{
  "n_layer": 13,
  "d_model": 448,
  "positions": "rope",
  "qk_norm": true,
  "attn_scale": 0.125,
  "init_std_qkv": 0.0211,
  "init_std_up": 0.0211,
  "optimizer": "adamw",
  "grad_clip": 0.5,
  "schedule": "wsd",
  "batch_tokens": 65536,
  "doc_mask": true,
  "train_tokens": 628100000
}
Each number is 128 + 24 x the weight over its row's rms, rounded and kept within 0 to 255. Layers, rows and columns count from 0. Numbers have three digits each. The size before them is the row's rms in percent of the matrix's.

# layer 7 MLP up, 1792x448, rms 0.0635, rows 657-763, columns 256-319
097:132142155128135146102111100156161118186113128161158157154128115114119123093144144166139122066165145164145070113058203100142156123102107139128125136171103123091146110151160113134125123106105092
105:122132157144125151134165116128130083129150146141103146123138131117119110139112120105128134119124106114113156180084126087127149106102125140152118173131066158112132138092113107107162092124152173
104:141095122122121111157129144124125102112119086108122111150119122107126114090122137127137115160166147113101144132138119132148119146115128135108124132125106136156145121100130160106163117110101173
095:100142153134132166146108104133130163112093072170133102153173115150119097155108146105106104167115114135154143133124135130147109123119118095161109114156135101132130149137098112132185185092119146
094:114137125122105151104139130093126148175112105172132130093122114142095142136131135104073107082116114103108110153136123105107133155147104111149148135125158126145160143144176115156189108119133173
097:143091128098126137120146141099163151129118141120166148110121133121110169139122091140140072117113123133097126114108152139146088094117105140133122111141104159133146148155145124138141148117134112
097:124118134120136115095116128133082127124116084133137127097133152114097133081164104130101067143123118151115131178102098164112126108124154122083137134158120144165146132134119097133105152129139144
104:122157169103130097120120157125135112154096109135133138133137115149132113086129154112161129112158103143093118107148134099083121084142136119134102123138151125144121108145141068157121148136147098
092:130122159085115134098080114095112138136110083163102124176149139106125119089118130145141120133150126141095118125121122110119122153073177124111133156118066120152126119095102108094141154155128165
104:107165123125125110150107130159114136133112106106147156143141163164114121114137121152133123106089117127125069165100142149124140123102120115113197107152117137115161133122134106118120174142141119
098:106147163128138145146096174145104161129088129137144132103133135149066153124134099150089123129093122112113158111162176142101127150120147153175114125156096132104141142115104108125139086132150136
102:141134125112104108123141140147123135145159102118130128153108134133161086108118139133097142109152170157130128150146172107095118122109124129105126100144097100145133110100156124126122144110140166
092:123124111150155129135119109096158141148107154125098135137130156094116103154152133128159144139160117144130091136126143085107162134112148160147144157133109144111199135116161147102149157127133129
096:110165093121122075160151157092153139159117162090089148117143101138095148096147123114128117107165113167155123092096093122138112134110108143140115153121146132110127158124140110123150136140136118
097:109157148098100113101133159116107181136145140132136128107116147127109164126105127139116121122142155115095093142145136133132138156098129138135154150099103107177126143111160167104116095113104131
097:141130107109126099180105135121118138123140156122132175111157096131149140100174153113096120121156152140111175139112131132092131102152114102154169131131120137137121116147156136145138103050105220
097:122105173078095151132151116124077116130137058170121185150144099125089107119142097130130113152090095155123164133104164124133096082100112145179158119136109129127120144101151101135137162117116127
100:132161141139095138165124102107131111116150129138126126126123122129145163112139168132119108063090110132127058149099133123143124156151119212105135121114161087142118122096165110124152162108138148
100:115155170106104145132107147121159134133125148125128146134164160128133142114179131158090099101132122126166149133075173172113135117120125120122109132146134106126123129113159143158135119118135148
103:167154152082095173151157139112084120146112130142117090138146089146108136077147118129127073122129168113136075145109122111170186141121112134117080134086126159112095136131122155086142119158187085
099:120146126130132137119103108142023131141110148132139110120113140118136143106112091189103089105139139123105153162085129100113121123096128139182165101133129126118123118152081110066139168128141135
099:113093096145115118094123102122110154112148142120156144155124109088089122088153156129143142068153108116137110134096119124171152148146134131153098148145112113116118151099141083146155156168146122
100:150142092120156133127097133157091140158110143141122153124109091117138154056089132175145088122083145159111107136114113127103142137111109154111137156152111130153130139104140118104121147129111131
092:129181117131096121136155092115139070148144126118143125151162126093074165163137153161096102082122136117100109155098145142122146132102129124108160141187134096130103129136123124106115152122108109
099:104113113121141144164089130124118100142116126112101117112115141084080141079136114205130102115111162135149110110103192153114164125117127146114176159138116132127146152140062143124135143115152101
101:111140110084131117111105121142132126120131155091153122149108122125112100130120126119107147128144132126135121137138132166123123096137139142118159119140124133127115122137159105138116176121136139
089:139126118096123156112115150159155127107150131138129149152113147120128162056134152125112130107150111115101134117135179132123114089123143108156135117148124152112108154114120137156093138124125144
102:094120136123125102155064119115104176109164109162144095149153119089102155164167144129133117101115125138112109081105113157147094115161136140119206126166132095136160134152160086105119153111175144
099:145138140124110114150120188108132128125115145114150195131132144096156096111124148136120104088108118147103078163128098121112117093139145126126153099123137124096108174132129095124124095096113167
100:137150124155123138137137155133123116199095137157158135132119156132116185147100132141112062129146148116086116160145131113137120131153088166091123129146123147116127122099137156119105117157144128
103:119138173117107135101117165130138146080083147181172129114132088086108104147135126112126132089159132145096095129150146100163173090118110118115138125120144150124113156140128113092150128127140202
107:145124113095106119135135137130132160127135117147148179182137079111128115132151172104158152108055123183145101103089124155129123134124117128109110134099101102153128180069132113133093084129119130
100:134141134147143132135140118140113119124086123143121109126121097133112124100127206158120084187154141146123091167130131127124136089111145115084114164102125101137123144123125111139156116164151103
103:163113139161149155126083162147150133136074152162114111129172128113103147109181121117092115085116117100181102136118162132108104120089072082121122121167068136136138139192155106135153201107141124
096:115160129118121105127148105112117110142127097116134147082102155146106142170146104162106142114103155134111158116123205155139124155143156147147139133110098120131134142128082108161120155139167152
098:098102097115144107145139117090111115140170157120165090127111098111093116101118110166141090136116086110129130091091144131125112116137158115104134142132127079102108147127102164103100171124151159
105:123127105122137144113122137116110102125124139144156127119124120109101130159106131093166188121097122112141113152145159100132121098109106144102157139118086152146165145132117103075196097099147156
090:131167116081119127156102108079115166165144132132163088142141116126133108149135136134138088096128164162129068127118111182126124115150091100147139158163117127156165141117150115126143142077099145
104:089127137130107134132132152107092132120124076152114144155140117121109162130161110180100112087112159107115129130142142099110133139119147156147124118135133131117135130147151150104174214096078115
094:126143131103159112148142138110123091124125131130124143150118120084088183122128121134109124125112157140099077165140120109132152122087135141140141156138172130129219129079152124131125142083114105
092:135149121120144154093126132143078171128116135129110143116163147122154146122106129130134118127146168144150132144121127153133104154117116117150138111108097135116162126145149105153153119088121196
091:154119137073149102146163127083133120146138121159116084095142126121125157153116108131166108128130143161162090148149108103127132084092118074143125083160166129142130146146178135129128077134160173
099:104128106125100127167107149132096162123135139122094153123131106063122133164178144152140146119199126079156146136138156115102143122112156116158121143091093114127120112158124155140129136148148118
097:144157124144143129165167118118144134129106141119132131162120109126083137088124103138141138168165123149133146136114131118090111123113123086131078137133166081121161132159119092149139153162122129
097:150145198091130152182141139087151163152149097099134112132144144139137120090131137124133125096158159124166103125100125064096137175124123115149137112151132122123106134134115128147162127164121120
101:074160159102119129156060135121147117140139106127136149141141132131049123124134128182116087094150119137095121156130170095124132120146103103154171111111131163139132134188114109114157123094147148
097:162127108118087114112157170116145109157088130192123130106146072151122139155119135122146172124126142130123178109161097118137099101112135107145096131151106103145135127147121140127144083124155147
106:109161181115125157103106078140079113148108150163130139142145071120132143117108112167100105093136141148091066149119082097166139128125110128147141146136088131147154131145124116100124106127139111
100:127136123110130112154125133111137151111111154162151167135112128159138101132092138080132114141116099149081129154129123121117086123123115138137140148134112116098144157071125109138154106137175184
099:146137148104159131133123138123099106136150147118085146141151134122118128114117122143085120171160127128122137104095132112134108113115108145144145140152094174111112128161136163127104105119163084
096:114201146105137097124135120121080155133150167171145143191121103163115171166118137150127157116103148144134114138104118130088122148102142143151181184124110129118126153133097113157096107135119148
100:114146106091134137119158098091119136130129179128171118118144125161118098128143146136128128127109121137134168150148137169110110111112142174114122091123116122123126155134146165132131084138151134
099:139156109098107131145144175146137135099068117158087162107145083137087122141125130114128109127159104179124117176123122156107108119087162123132149110138104128125118138110144160114158146113162128
092:151119159126143102124120144136095119114127146174106124133141108104122093122125085145133117129083119124143113141142132125121137128109123118106135132126118120133149159107111109154130156102133095
093:135107164118141137121104158154101117148108105134153092128111077176123107106129155191117137122126135148132136133137128113135118137099088104123167118119149124139132143142124107161133120097122101
102:083156157097142093112143153123076183109121120154131137116164112129108141119106132105130095142104140155150132124105116141140110108090120145136116143108138133167095117137103146115166116043129134
104:127156148080125134120096180134106100125107129113132161131149156138101127135102135140139111168116101119089093130136144104144085129126100093156154146090139155145125179122123133116167122142119145
104:075120105169094124130100138133128142106145104100121133127154135130163131119118122175104138118099122118134136173126132108145142132116109153155129096151144160110110145155166093154127121113133125
107:128127131112148101153123152114159130082072095157149101127136100136119153147148133107126127099161142137109112123148134107101107114112094116155112126114087131119125155141106141105121122115140164
098:099159125096124124109132101094135127168168135125142151115156094156112118160111121129151108077122153198127131161150125119154118133114058116161161195121092133113098138168135121148150121122118136
105:097101140135115151157117105112133114150138106172147160110116139150089152141098125211117125159086152145126069137136140116096121104097125118146138134131133077132144165170100122148135154080121161
107:113134161160153126124140127115114116188117112099157096155116121130099098093116148101119098124129129149132117123141156108144144170068131125102127113130149133105107121187112124116125204124098106
099:086144130079119116141099111134113090140131154151155149117150123133106125125165133117094085132060118139128110148134123144127094122157102132139125127170154152065142117162137106139119158148105122
100:103140135101115115111118137110123077184088151156140116147107081120124110108114118125136152133150149134093060144161165103138126133109107138120124172122134141144116103132120168122147177131112119
107:128120136125135129105163101122134109129080114100143097113133175140131112122155170182108121126118134132150140147135126147149146134117148123161137127126087099126120103154116131106126137117105134
105:147113132092134135161133179103141131077112146111126147124128102112146113116150119121138130098157135149106106099113124125145100096116118089088135165134090161108141111144097165125103082102145134
096:113123147145150130119103101150127083185115098143128112144130123145121148091148131133128146102155150121124143179116149148106082114095111161181127114092117112087186133130116112082121121133138147
101:088180116083139078142122096120138141094109113121129075108143111131151107121122168108155127104133168156143109161123120084143112129151140091107113145130142120075156129120134103120177085112128136
106:104122113105107126117114091093118139136129071129117138184161116117103148117126138163076145136134091168117098140137107128107136123122142143110123141152103095149094165142135138154174164098152175
102:130148147140099117175139155138141136110098191118106202135135111132142060076152203109138091189137111093126087135121117143138130116145147133125160117110116122127126116064126151130118143134176165
103:098174117112122102155139121137133145098095131178136222175124086111142143113109149185160104132115088166109077158079101144176125145096126182130130126119128136113136138108112102135133152141134161
095:094178113163146117120090121110132121148128106116150103148097116131084159101196160134084105095119092140114089116115157096109128171151150120088124105117176181124139127137144111175092156094128151
095:116118101129171148115095130136134147122140128151170090126178139133110117106200137132110115089147133118140097109157192151106180129122114147117077137169071189161109136149157149109126148082117145
099:087109098111153143099073139146134128141130144088091133147149144137122133071155108141151128096122127153147100132120126133094189139045119128123173100125124109131180129132104147137159161105100135
116:125149138069164122161138133117083113145121129118120104106126148115117142165152128127128104111131177124133150164126126105137150075101107160166142156120142105127112119127158100122121132098112157
104:074131125084134124123115108108116115142088150119154154145119118092120118116122149130102137130089169154115095133152150142103115100085134120143115133110111114154111153175114142148126165090092154
100:096149135138120130133163158126091155141113097134126096141105116113089175146158158127133100138099111109105122179129118112148128145100140139122125141174161103143142136190098164134122159088140124
095:144134089132131134173106191136145090141120115083129159161132105154091148127136109120119129146161127128130113121101124131120123104121098117129104136135160164174113120099122105160136161150143101
103:133143129144123145136159178136122145146135123120122116132146087166116153114110180132153156099120168113080139140152157181127086106144137112091136142123100116157118131071125179130128106095139156
094:117135115138142152107115145143126147154144146161134130106179159125094153107132142116124133124091117106134108082153119114109127104113105135095151161110124134112136143125114115173108112103136136
101:114131134151117175126114158126136126149127130119150142138145129110077084143150118121108135109127123175131114192111133152132082101139122101152110127123108125165093112130124095148134103133128107
104:092163149088110137128119126136132157068144120133133125111119145141130130141080114083141100120131152103113089115118086102139125127141114134161094145123075139146133117161122120115144133080122131
101:095128151125139136110149112121117104135096140144119110117107131103141113123165107141134168134108155116099083169146096124115113122132108141131120169109157137154157153151102069087130191107096095
096:125139144083124108129102135116127132134108111188139092116106135150116157091143102150134133079143107144116079132139159084089153127085128173130091119110105149134140150142172128103127096121115144
091:119116124130135124127147109084170102110137097101156130136160091116105110135097123102167107119140136149135150118087128144135163130094149119128115122179084105138120136150134160127176146154138107
103:061121106113134129147108164126063122132136118167139108116127126134093113094139151105047130103136144118126109124163151116082134139135125106131081125182103106174136128109134136119102154148134152
100:130175097093089177097138140138145119127125124090168110135128109123121127089131143100114106106129122120140088102124086118143082168076131135133148141108136131097137131126135095169138164099108141
098:119128123126147085142161132112118146113121155101151147187121140100107115077149127163108094131122122146128118172112138137139102113120139162146074135159158135067097140116086077112131111127175159
098:111157187105115139109127189143142130153102114131153140127142110149124141140134145138148156148114136105141167111141138113107127164084116101133156139159131126122136116088138152148139141158155155
100:133116121099152107140131136146099169137092096160137092114162149138108141167108110143153145111113139146176101131123117110120145077065101122138115093145138132169094136112120122125123106104151119
098:135113099066103127145130105099161159129145148165127154145177117155120122126141091098147097121141108103115123132122085133115130097124092149097121150158148096159145172114148156144119182070133109
094:121110135128141146125082174095120130112127141150134135125119111121120123098130159145127096098114109156103140150177119094104119095121106150098083095136106172107125143098134148144156144120099145
102:094152138089119151109124115124159119220136099117142152155130143134110143154086093157084119097138110143144090138190138133188127096098093117097089146168126161115163137155143090106150152078131117
104:113165151138103108172114157087146163153123133096133189147122142150144122088151122121130137092114095080155158152098112132138132125117130151156140133134124140122135104081110113109162118147137116
106:127118127087111114127119129113112117100100083136110149155121138114122138145172179101114158145132095101133129113093124108083105122118118170161174098134054133169155124106144170123150125133112133
101:151109164098141136137138154103092104155144126132156142134138103108103141080103121116103053153078111125101103117127115131126077103085118136142139147114130134101168101110103137118106151107104172
102:093137133118106139117095114060095138129109093183152080168136118127134116119124164168148097138129135128140132126090174113123136100154148135121112102125110112116121139120126122110142113130195115
100:084161107141112142154107106110110146117090136166125132129130138141131089163148137136145159179112120159152127140138116172143053113122114116137137134124087102108138188084121106140102088095118183
099:120123148137152161138137111113126125128127129166195228122165119139092100156115184125037142116181085130132102144136138150116119116113056123148127145116100130079123157112139142115157140112105124
093:129137146107121135127122166087109151151147113147108118142133144062140190123126128131125161134137143115117144122113120166164097083149123161162144149118120111138188147101119117098125124138139158
093:129127169123111171121116121099135125196173147142117119105137153155111087143120118115142085119126083137114124141157094117148141093091093125107178141156139087126150133125135156060147150135139117
098:127118129114123208140160145150152138132099156167099141106153138137115148085162113122133144097106124125152165143125147117149120036142106134121145106137124086090128135111127130122165135068099137
102:097135119094160128094151139139112119165132130121198155118124142116137156138096106152112136128125133133128122125126120169182093084133132120172166111161123152100151156173131118085161147084121155
095:124136155128125121132122153065121158171116118162093147154151115112104138149102140119123115122105156170117111091136129155136158115095125166104113121131131117162151119077137128097094119120123136
096:092133137091100123116104133124151183158085115151101106108133093180080185136093140120114095114110158140107135141095140109131124147105111120092121144109124117135140119111139125133092101141186138
098:080107108117127153129076122098163111124132121132123080124140117132113147116104137120143108104107137109131130106171153137126084137117131169112187153194104116116130150124153130112138145120132146
118:110146079121100140096093153114134108140121146118124141101150140131094144127192121150129139111156096155128154200129104167077086137136099140149143169163123121129146127150149143144139168118098154
# layer 7 MLP down (transposed), 1792x448, rms 0.1, rows 657-763, columns 256-319
094:096114125139142134117110139133133159103139174143139152142126102180129146190173127126116126118121141111150182138105100119142139124141174136183112116118154137128126168146108150075108208121124121
105:135113147090176135143098103112132121142104125135139093124129155155106140110143143124099088150110126139181126079165108155132100156094125092151180081105124126153169125118155175120146097136130092
107:149149139139094143091142140116137139165123142121134152134143111126143131171097117138153119110132123087117119132127153109111114130129121106149129125123128137080126138129118130155138140118143096
089:142110152141143159133128119145117173122092090114112127117149123172122088108152105136115127076144112121156103138141108085144090071140131108167121075115148123124147110106136128146137133153114095
089:161101119106158103137109151126162085107146133114123120142158123116095118107167098149147102175123105136185163161123105124152118136124129115102156138106133149119133119119113118148124121143163061
092:163101187098121134108163095153109155133106134135120108085115153156123139127172110100145134169170113117096144116142119150134128132091124121121119111115116103130157156126141128081109086133134132
098:122141122142105099134130135103134118124121104125114085165119163108143127120118133118120139134142143114151136127177111152116141170120083173079126135124114118142126186152145089113141152075095151
100:093100146158099172182120115167114169103136148067113112146149080098157170129107132075126161110097134130161135145136151139128116133129126130141137141147169127058132130167122128122142179146109146
085:123129090141129119141136109165168117147178167106164127106137140124114100073137139143108122120122152142115174148111153147115136144160098104142128121165164101110132140134100155128167095130096107
095:136173120120121093107115145118159132150191100147116149145122128119123116127109151160137141107148152163132115132124160122149112160116102118165139186123119120139086116129106132183066094134127140
095:116100091117118129141177136099100152119114154130089147144121117145149130109105149134134153163153104112100134102110122135147114121131127088180093117107128154104165130149146142125171169092112131
100:117117076123131137136109096136156172116109134143139115142164113133082125097130120144143120130110130130126113127107139126163074134132160147153124111095122137099137171153103151101124137105159086
091:114103126164084108128133156084106127148131081046134107156094124151146144114110103134108107121086125131119121113118110164106077094124141137102139112109128114092105105125141104157172114164144115
097:146121151124145163100121113131138144118131105146138094140118110093145107143090111106095141150154120086125104124127180110123109092114123131128127105161151087171128102142102167145116090130139129
086:127108116150154121106128129126157092097128139107135114168132107096122138072139133102113109118122131126134138138121148137129120106129102123105101111107099132089099106128077133147119126136147125
100:163110175113133145097120130133145115112159149157130082143148117145135109095157123126138135100146124146162110107176137076122143116101111133130110139120188147150150087094098101127111174151126122
094:148177111141188112138112131106185145157082181134134102111106177158121144140114126153113155095128085111127101104135147108124126161122094078109118151110125143136176127107123106100146099169161110
099:140115153135096125151147127153124118113108147121116076161164089148132118173117131118129101154135157112092127116145117125130132127112124135121138114104152123113141111132159135121127107078138138
106:129113059142097105116128138112064146140101110136120117132136129111161109106110135082134152157120137171086096163173168158114165104121131102108116139134169111153157142116103086060155161116138093
105:106116121143112103142121158158131132120112153087136183079147114092156118133114147148158138160121102131095151130131138159108073089155126159188187110149130095183149172126123103141113118106077179
091:131143131131087085159169142147201114111187129093149151132150118131097102126137150090094164119119122112164142114154150138140142110143122109064116185132125126129108146093145151140113127142159103
100:115174125146112115161135110080192134164122122171110077107127139132155146183145130166109135146152119129124126150151129140129071091100137143104104110150171179137116124118117126137119121089107153
100:102148097119097123122089129174135115162138134134153190105126152154153105131090149150151140126111099152175129132178146116124142131173111131131107104141127144137120108151129111126122171134116136
096:140157126118163140130148106126077148143085112129128122141109111176193113083129107137133133156127103114174149099101102137127126090154116105150111165107131138155164124125145114145159151137120143
095:124173098141145138137130162146117126118096131148111154115115155174159134121141144132127150149149115138109146142138119171143110112102137139135146141117126111132107143125151145129145143123125140
099:119128121141132120126080175130123101116119105130131134129116124153133154158142152184164094151122103132078103131121093117122087115123142139165144127105131112076136134129105155082132129114087116
086:132142116188082171154123110118127101153156160110133117132126109134129094173109160120095130115146111127161169136093100138150137101167104160109148147134135116122121125146157128144161176116092155
104:133158146125104144153151149171084120110099102162138112142156110118134087101101158184132114154141115140143120132105120104093180140093117101140151125161199116078109111150128118112119190140051142
097:054130119130151182141139105142092149140144141160113108129179112109070138115175149116133151126134112117130113080139127146130151133131095117166098159122068117098165137174076129122130138150147098
096:107110171073155126122111097117104144129143170091146084142115117164138111144115124156144130161107152127120074132100150126114087127122102091144078124100117103140139182146103141104119135171128107
105:085110099151148087113125131136165093153157113131131171157126135117134166101129151145128146157128096165108151154109122145143155138116138115140143121124099149114130160147148143130120136155122115
113:113148132190086108135124149076094122158127104118127106079146144116097130112118109136138102132189114147122150196100141125192094125118119130104119128089120121116102144173148159092187177137090149
101:163078161112139114113169120128143121104179152109140160145181090124077112153177140123112142105118164108133165145149140095108113183115089107133136147136133129122098120141127122111138091121116132
111:104075099119132147139144132199118134086118131118132116083123149122084133111148117110133129116139153105129140133097166156155159133132109135121102120137139194100128153099101129148102154128176129
088:161131178126162160152087129121157182154143126114114101176129067131111116095135134119096150133158093134123168143130110145123131107116120101120119125128138126153109108077114171157207100124130140
098:160143138147138104098177123152134121134135116118138165133151154175116142111146154097116118105093147117143122150149074124111125164099102131098151116137124148109112144151111133143118119139062113
107:127122156148139176128166121138127167132144137115092147138158121096156151127171158138073120133080121152106166181112115143166130106120113139171149124140112128091098123120166124145146183163108149
085:131069150155147150097106112138125107112117144124116158138115101091124126074145081176143145136107122135154144132118146140134100120134151114124127143089120112134123110154126098116128124179141143
102:132143149135115123155112120108112146108140155163103110135102128104129159099067170089164131130099136145088136179130129145113120152134111139089165138125135148170143107100122143130099104111157141
091:140113085156087169113095112192103152107087112120148127113120138160103078151163130159116137107161140150145153099112118126090117110160141134146104103134140143141049156133128131187149116150129141
084:127094156108127075144146125098158097141142107122159115145082089140115134170137123099129136101090080094110131111078098149103131098128125145124104190161133117113152145132159141126099132150138092
089:134106141171099123094089156152123128117128121122132133144140080124114132093119160138114128128160118149145189137109125122149090138122152151119106151144128125152117096115107121103141169089115098
091:130143156100146120079162103100137103166117137138175113138139119126132128109090113180133094148063170140143122123139147111118115142138113106108152109186163146077119116118134094132125114149130108
099:129132130119120120121117132152113119102102097127121150117111154127140114164088112175121097095108150099131143122112184119130153132134186108123120121147113145140128161105120111122151118128132168
099:142122086113167113100105145142122135113116161155087101140100135113132166161123106156129113160114136141073172139122099120136113102148132165152105092140096128109154165168139135128102154067116128
101:196097122113139102128174140126115097141091135153136122117140077152187109164116146121144121149104123165135126127150126123132079117086110161100136116082135100109140150106102137122129137112097132
105:148132121165073136107104131135104117106115119113159135143127156074147130102122125130122106119126160141142136184169140094135128177142124125069105149087151132083094104106142142115099121147122131
108:105115109131125098134148168110145107104155154089122142126143097114098106140136188129181142155155138134140146109111166151112086144147151107149129143095098113119147148143175131137143107054124181
105:121120148127113185152094114157094115129111096100115123104132146102123122168148129128134123135122110110152102151135151138141141122147125110105114138105127143143133111158102147107050165133152126
106:117151095142126120141137122161119141147138089120159167144138140156168117128158136106145160121079136132084108136073136137161099147158129135138151087146104067118132158190135208109142124123067108
094:081150127150143169123088104136152158180124153100135096135137128127081123127099116131128111136097116114131119107148121132098154088106137150148128207128094118156148109155129164121130141129145149
099:100105161117130125125081109144106100132105093152127188149135108117133180108113081148160128112155140132109072100105129094118142124131099072134149153133152151119120138145123139131131133133134118
104:115145159146123141113109099124132104111148132102149134122168131144175099148116085113142168156127100099153114097151117104074142148139124108149105127177128141115133121116113136172138155164082083
089:093131151101094128134152181114132136115126098118115138122100158127177168090141154109080138118147147119116167100101164120090138163126153120108134173095154133092153122130123138148154112117084139
095:106139164124117133126078123150112137165093139153113127097132188094131119120106102079160091142148090159116088138182130139146128106171174142112103104102101102141130085110134130114089098155136125
097:159095110157133160150091139188169110171122130099112153153118078107144152106117094157109125118125123103141144131153137135109124100164125151171136115125123147105159105062108161146105159146115102
105:099109116124108118133161099106119139105147104143134116153099126089127110098143181166130153116108134163170091174086147161164119113172162145112144117125146117116089147131133161108150157116101130
109:100112117081157140134158140151121117135131167146097156192135097136107130111135106130187135153097131112187099109120150125120154102096119125123133102162131138160145104103115153105127129147111132
107:170086107174100154130140114154146132137122121104094148124126106110182137127087182112118169126140111089115121112145100136171125139110128117086099153125140173151160161131168118096109129119132103
100:174106103190095131114138158152139161092110100133099138163136158136142129113116138131140156120153129137161064109136133082126142137093128129122118080140162118134143142114189137112127126084180116
104:118126129086126169117101138099131156139080135148092135148133137103157126138132156158127129116145104143132114121156159122139150109159119096134145156121130111137119133122105149194110103071074154
102:150124154096108133116119124148151107138144149129120094122184158144123121143142108124113150124137089143097128153158083127133119085124109138142103144151134156101140146112105111148145117135091158
093:131152087144156140149154117116151133112095089117124114119139114114103149143125141114100155097167109134125151149123163110099202073104127139086130128085100130138104113089103123158132142116123061
095:107123105099118117135133131142100169138156117112130179122121126156141147114086175100137140123142137142121182130130154182162134129152126149089103078072115110132162087164124138128132097115124105
120:112154107116136118126121148106114120139161095127093159147089150129140153129129105143071155133156101128149137153117075141146121149124130123065155138125138131136132137134185099139082147104150135
114:114094122137096161142087137145118134126109148125139132080175148135123107121143175116127148160083129124152129114152116148105172115121120149113135092079117111095094135122090143145162133119096152
096:161149095122169153124143095144126148080124105138150131133135098102128117086133141153161131100128104156167132125117135119121118123110147128108119137108140129121133162141131091184144149124091127
106:144139137187122183142141167097072100142145129109095099104138123097144124121106127155148153071155088116150158155132166139141110089127078110127165134178147113100133122139156111125129132071129161
106:186165123115155132149156133150121117144091155105146070090117145157169140175136112120098117116094134123142140141166141163111110170138102085095103108096063140109149104131148130162124104124120115
097:120108119125134138091116091141140097138141090153135088124126169132116152152121039175132100099138144174118153109154140087154133134117099108150124122167107153131134174163120071104154148113125133
106:135122126101143186145139132101102114152149093122135061135134167095142152146149125149123102110134150090124144119128131102081168149095135102136153138152147130147168132109156139133146136073108099
092:094118142086130096078182108162112112087097162143124130107136116080108118111157139125139126101164131137167177108075157149137139120116144137168124152144102113086150130130064153125132103112109113
090:115109144155115144144122127114137132087162124131134142111116141155158138121111151139125103113136166121126163068094148091111177131158106106156155140143097160126102151195085155137171150092110130
091:144138167114125086142159129114122137152117100166101137096100128106122140176132155178122130125146175117088167176112196145121087107136192151121074132097136084161085083120119134158104096145136176
121:151126117121172111099129116127129126136150125144108130099110134098105119106151097102160098138132144147114121112130106140133137071078132091109131126100100081112115090151060149126116074119100134
113:110127124141115166137094125131153118141115121141120165126178118149143125128124134087129144176136156110180093076097095116107116166131106105133145142139122120151152132140119179146100116158127121
102:146112138122132081125146146152154126153117116165114118094097125138158108126123135154140124149135156105126110140136120146141139154122104109137092130107110148123149122105105137129121138146120144
101:137144132100126152094158109128119194135123082125108107099122128109134124155132121162143121090096154125170155149134125109122084157150094119146142129145094131137144126133132104112144129133159132
103:116109143133141142123085143127153127081108159138116148103166112107137113077128101139166128129131161141135097132157110089156130081128092134165142109154094123146136104124092149148159114130094103
094:132146138128088133140105095100133143154144111131105091137161112074117138130122111139108099133145138130130109148131140145130110104152127142150073139161135154146144113159127163104101135138095154
097:125117156101148088119117100137081125141130160133094085150121088139145153134100129103131115114111147120146135079148125116121142127112139102121134110130135132104160168102124105106149157127092112
103:142079120161148150092127151126121097180100166158120132171103133128130115125130129128101179131104124148076154161145148143149137115113090110117092125140102110094120108077120143124139111161092119
103:115107113100120077148100150169114107100125125125118108154167104127101110153115189094132119139142091167100171103061118144151139119131171160115136107126154130129107171110145136105092100107143162
094:112123132178118121118101102109124141183159130086120157138110145100118149155105107137160111175137143115130167129124139139139136087132099148132139155118118110136118122150103110142149155156177121
081:111140140104171146157088126117078131130097149097133091162145150156148107120146123180127143126138093113111111162167113107102087096168129140141135139112162166071119092116116123127132152110078170
107:149138123150088136094107105092149131150118107087111125150114152154179133153161120142152142075153105133129116159051178092098137086150112115149137151131163155038102130119133110136125130112120143
108:109107157134127144147102130089112147124140135167141145159131184137110128109116125141161137108108083130101138132144148129090142114197097166110142134164119119135100135147137133137143088121137126
108:132148137095111096138129125149137166155098126108112140102110100143134119194178139138165144126112104143163156079138140114153166108143117118137145110120098138157118114108143216161121139148080166
095:164105099151143088188140140134110115162160153119141138109124135104125142121141099142119146118138108142163125136135128113119104162151121103104100102093132143103125139133121143147111106143096152
088:081154134141110129124066130152110138143134096115136155133108125115138112081138130125162107133123149111153114137149120096098115099158121112147123129107126091140166078127158093128097188130104139
100:107113137122163168160081113141096179118133129138170108155135124139110111096118094144112157139102119137153144092099154100126151135123217152141138127120139127192115120131110079121169120099129134
095:149134143129162125153161170134157092144147124112096116100158123150132166166122119118127130148132153111127139108094142148133123137131147143138104130148131083150115084115126115128123063141147092
101:131130088123131148076128115145171171071148113159132148137161139128063127099179137095125104144122115157072126138132127146106129136121145100094132116129108082100101107156104156142136127127126114
107:118143136133131113150118110091177105141135113162145113131118147084151141095103110093161141176168158142099100147174122166160093158103121162065103091144121121142100152144127101064089152106118152
105:121128140121172163136130129147151161163133149141152094106143118131130126098087160164109141131125146124113111130127183153164148141136161107133090144146140127094126084139111101112128102120146150
094:120162088130136155102124110133113114117135140128110115097126139141116106157142120085128132106139135121107129147142137094117190139127116149120122122146137156149130151142137134129124127126186112
116:148175127158100115116124146178143124099155183108133119155120123113157131142137139133105142074149146110129129151157097116133088106153110139106141148131123127108092132097144129130105178103116162
096:131108149134155114114143124109163106159120127137164136148136132109136141146147121148122124154140112125114121167119097156092174096117137088161138110147150130132100148159097097108161159148119107
103:114159124098111083133125145128132145101106114146102103158130141083154162131152110157179112119122147141097137150149104149127098107152164124102121131209117125141095109161144082114102162133142092
086:124107108126128141126119115151139149106105157112117125141124122138122101094147137115098101109096111118137138143143144126130113183136119095125110102151137137102089128160126145167135145114115135
084:139130087123133109121142115139121173058074119114143154126104115106137170130151136111120120120148159122155152080088161118110138173159177111160099114136111156141114125128120094160113116128158113
103:120186146093115098103117127092132159069132100110128140145129128146135088119133129145150123173123150118123098090092112144133102185110124123131160119132107122183170134129113114141111114108111158
102:129108107152139095142104136122133157129133123136128175121128140111145113142182109148100143135129118143151147129134150143097139127109102133116166130107068105100072095145124166174156117175110091
088:120121111149148130145121141175104117125125107060151147130106121122117125116168123153083149108144109097145157157108131107099093089166108160110129142117136133096118140129123166151154122167140080
099:147158122167152137099111195132125050107106145131140129134115175162128100110136168092171100120138098084125163117158138158131129097184098091130112121141092113133084112137136169116139130139138135
100:180119160113124150145178143189093130134125155155090132096088115113120153122121102139127126090083157124154107154122131115134133132130155130102104081120137179129103158130121108143146119151175173
126:150134073155072106108102160134124147145157114137121159080159168109134116132146132177164141115157126138126140147098173144137132129157128145112142155136083121118134154154177115118116127152101136